config.yaml
norm_place: "pre"
attn_scale: 0.0884
bias: "qkv"
optimizer: "muon_variant"
final_lr_fraction: 0.03
steps: 5674
Each number is 128 + 24 x the weight over its row's rms, rounded and kept within 0 to 255. Layers, rows and columns count from 0. The size above them is the row's rms in percent of the matrix's.

# layer 2 MLP up, 1152x384, rms 0.0551, rows 1002-1007, columns 0-127
size [108 102  95 100 105  99]
[[ 97 103 122 151 139 149 118 125  96 128  86 121 141 155  97 145 131 123 124 120 114 103 120 145 128 113  79 138 101 117 124 131 167 124 135 122 171 116 134 155 145 162 124 141 156 127 121 142 163 124  94 129 107 118  63 160 139  76 156  85 156 126 154 140 112 118 163 126 135 103 115 147 145 140 140 151 169  93 109 103 106 144 185 169 132 127 165 124 137 134 157 152 156 105 169  91 147 105 133 140 117 143 110  73 135 116 102 119 126  89 151  73 128 138 145 130 141 129  89 139 127 123 142  95 136 162 122  97]
 [146 158 143 123 104  87 133 114 122 117 163 158 134 113 148 192  82 134 126  97 113 128 135 128 128 118 132  87 142 155 103 126 108  84 142 148 144  93 150 108 139 137 118 149 162 140 132 123 140 193 109 130 106 102 139 139 141 134 104 132 172 149 149 193 132  90 111 149 144 138 161 141 144 103 154 152  85 137 102 146 101 125 122 160 159 103 138 119 149 166  97 132  87 118 127 147 167 122 147 126 122 117 148 116 103 111 106 155 134 122  93 126  98 106  80 105 141 154 118 115 112 107 144 145 157 139 132 115]
 [102  68 117 115 123 133  85 163 111 156 139 123  81 123 145 124  79 126 114 135 137  88 124 141 129 137 167 123 142 127 143 114 124 105 188 122 108 128 133 139 139 167 150 110 145 114 135 165 144 120 150 179  94  88 116 178 103 113 110 108 153 145 183 147 107 135 142 112 158 128 156 111 109 162 122 131 121 144 155 114 121 133 117 140 167 108 160 125  86 136  97  97 163 113 154 194 188 155 104 162 123 139 123 121 189 163 125 109 116 148 109  90 146  93 176 137 111 104 149 166 157 108 109 124 129 152 104  70]
 [126 144 121 136 139 179 150 109 164 127  68 130 121 111 147 147 146 175 117 133  89  89  95 140 128 127 107 137 133  77 108 131 150 138 134 126 129 134 167 112 110 114 158  92  84 140 150 167 128 129 112  92 131 152 123 113  89 104 112 121 124  95 142 139 115 120 131 171 134 102 193 120 145 118  56 150 144  92 158 163 115 123 156 138 142 124 147 102 152 178 136 149 119 116 127 150  83 124  85 114  43 138 153  97 162 133 102 122 102 117 140 150 123 154 142 104 147 150 123 127 120 105 142  71 152 136  91 141]
 [133 143 130 117 125  87 110  94 130 174 136 132 134 146 123  87 103  44 100 109 137 171 129 190 147 128 100 136 132 106 150 195 123 123 135 125  98 130 176 130 136  94 125 104 175 125 128 117 166 153  92 126 110 135 124 148 126 181 169 123 114 112 152 162 106 129  96 138 105 103 169 135 159 167 123 125 114  93  89 109 142 112 165 130  80 155 105 151 140 146 107 144 167  95  92 164 139 118 152 190 143  99 106 150 134  95 150 179 111 144 111 121 127 116 162 104 174 160 170 107 109 156  90 134 149 146 116 132]
 [127 143 122 108 170  79 126 119 152 112 113 178 155 100 172 176 111 100 128 139 146 155 105 105 168 127 124 116 142  97 118 148 104 134 151 121  68 125 130 128 129 114 152 136 152 122 116 141 138 161 114  99 141 171 106 150 144 156  80 137 100 116 152  99 157  95 116 125 150 126 112 132  77 109 166 157  96 119 107 146 128 101 141 167 179 119 122 179 104 138 142 112 109 107 128 144 130  96 192 128 128 203 167 131 145 114 136  85 134 185 112 134 108  91 175 122 131 111  87 154 142 126 135 118 144 154 137 125]]
# layer 2 MLP down (transposed), 1152x384, rms 0.0316, rows 1002-1006, columns 0-127
size [108 111 102 107  94]
[[116 152 154 148  96 154 124 147 110 122 143 165 124 140 148 128 126 131  68 148 142 138 133  99 124 128  64 118  81 148 111 140 111 125 136 115 153 133 150 132 147 132 107 126  72 145 135 132 119 152 139 150 143 138 130 142 130 120  91 168 116 134 191 128 156 152 118  92 117 134 150 158 116 102 154 121 157 157 122 125 164  72 140 102 147 133 139 147 139 144 111 144 134 134 120 132 139 131 113  97 148 138 112 130  99 109 147 141 159 137 105 157  96 172 123 177 129 100 151 132 112 144 138 140 117 103 150 124]
 [143 144 140 146 159 139 123 124 123 129 133 139 161 167  98 139 159 110 166 100 149 143 106 181 152  91 161 142 119 129 121 132 110 140 146 129 150 115  92  94 137 175 126 132 116 175 147 135 153 141 133 123 122 128 124 190 139 123 125 136 110 109 141 131 152 163 138 100 137 121 148 138 151 131 112  82 138 119 110 108 157  66 123 105 125 120 125 122 136 138 142 136 142 159 133 135 102 153 118 109 110 169 159 134 184 122 194 133 160 146 110 146 132 114 124  89 109 163 145 127 100 126 147 149 135  83 157 126]
 [104 115  78 132 170 113 126 145 154 121  98 127  95 173 120 165  77 202 179 100  94 153 158 155 131 125 116  79 123 150 123 135 117 159 138 104  96 102 147 100 145 109 179 179 128 135 122 130 159 101 134 101 150 138  84 107 120 101 119 141 143  89 134 143 139 123 138 120 125 166 162 161  99 145 109 148 131 161  76 115 144 134 117 129 128 139 125 149 126  93  84 125 148 113  98 136  92 130 141 176 131  93 121 129 181 122 130 132  99 162 182 108 149 156 112 147 142 119 127 124 130 116 165 122 141 112 113 111]
 [136  98 137 184 145 132 143 152 132 134 169 125 120 148 127 121 130 135 137 163 113 138 157 160 156 108 134 104  89  72 166 152 134 105 104  86 140  90 118 148 125 119 104 147  99 135 103  99  95 145 151  80 180  97  88 117 161 131 132  80 137 167 113 152 151 123 117 121 126 139 142 128 139  92 110 138 132  88 120 108  89  62 155  72 115 146 159 145 102 152  96 113 120 102 124 146 135 143 145 100  91 101 135 125 138 117 118 135 126  94 181  75  90 127 132 129 127 109 123 125 118 148 151 113 137 138 125 131]
 [127 146 152 137 108 117  88 117 110  99  92 158 124 119 124 157 142 157 131 141 146 136 101 125 120 134 123 140 143 149 131 115 138 119 162 138 147 113  95 170 121 138 148 129 148 104 118  98 136 156 185 116 111 114 144 112 125 144 126 108 144 104 150  78 127 124 137 140  88 161 110 102  99 120  93 156 146 125 125 120 129 112 116 139  85  81 157 113  83 108 129 165 168  97 124 150 138  92 179 148  86 141 141 108  95 130 167  59 117  80 156 135 115 129 150 169 116 126 139 161  96 130 116  93  99 120 110 111]]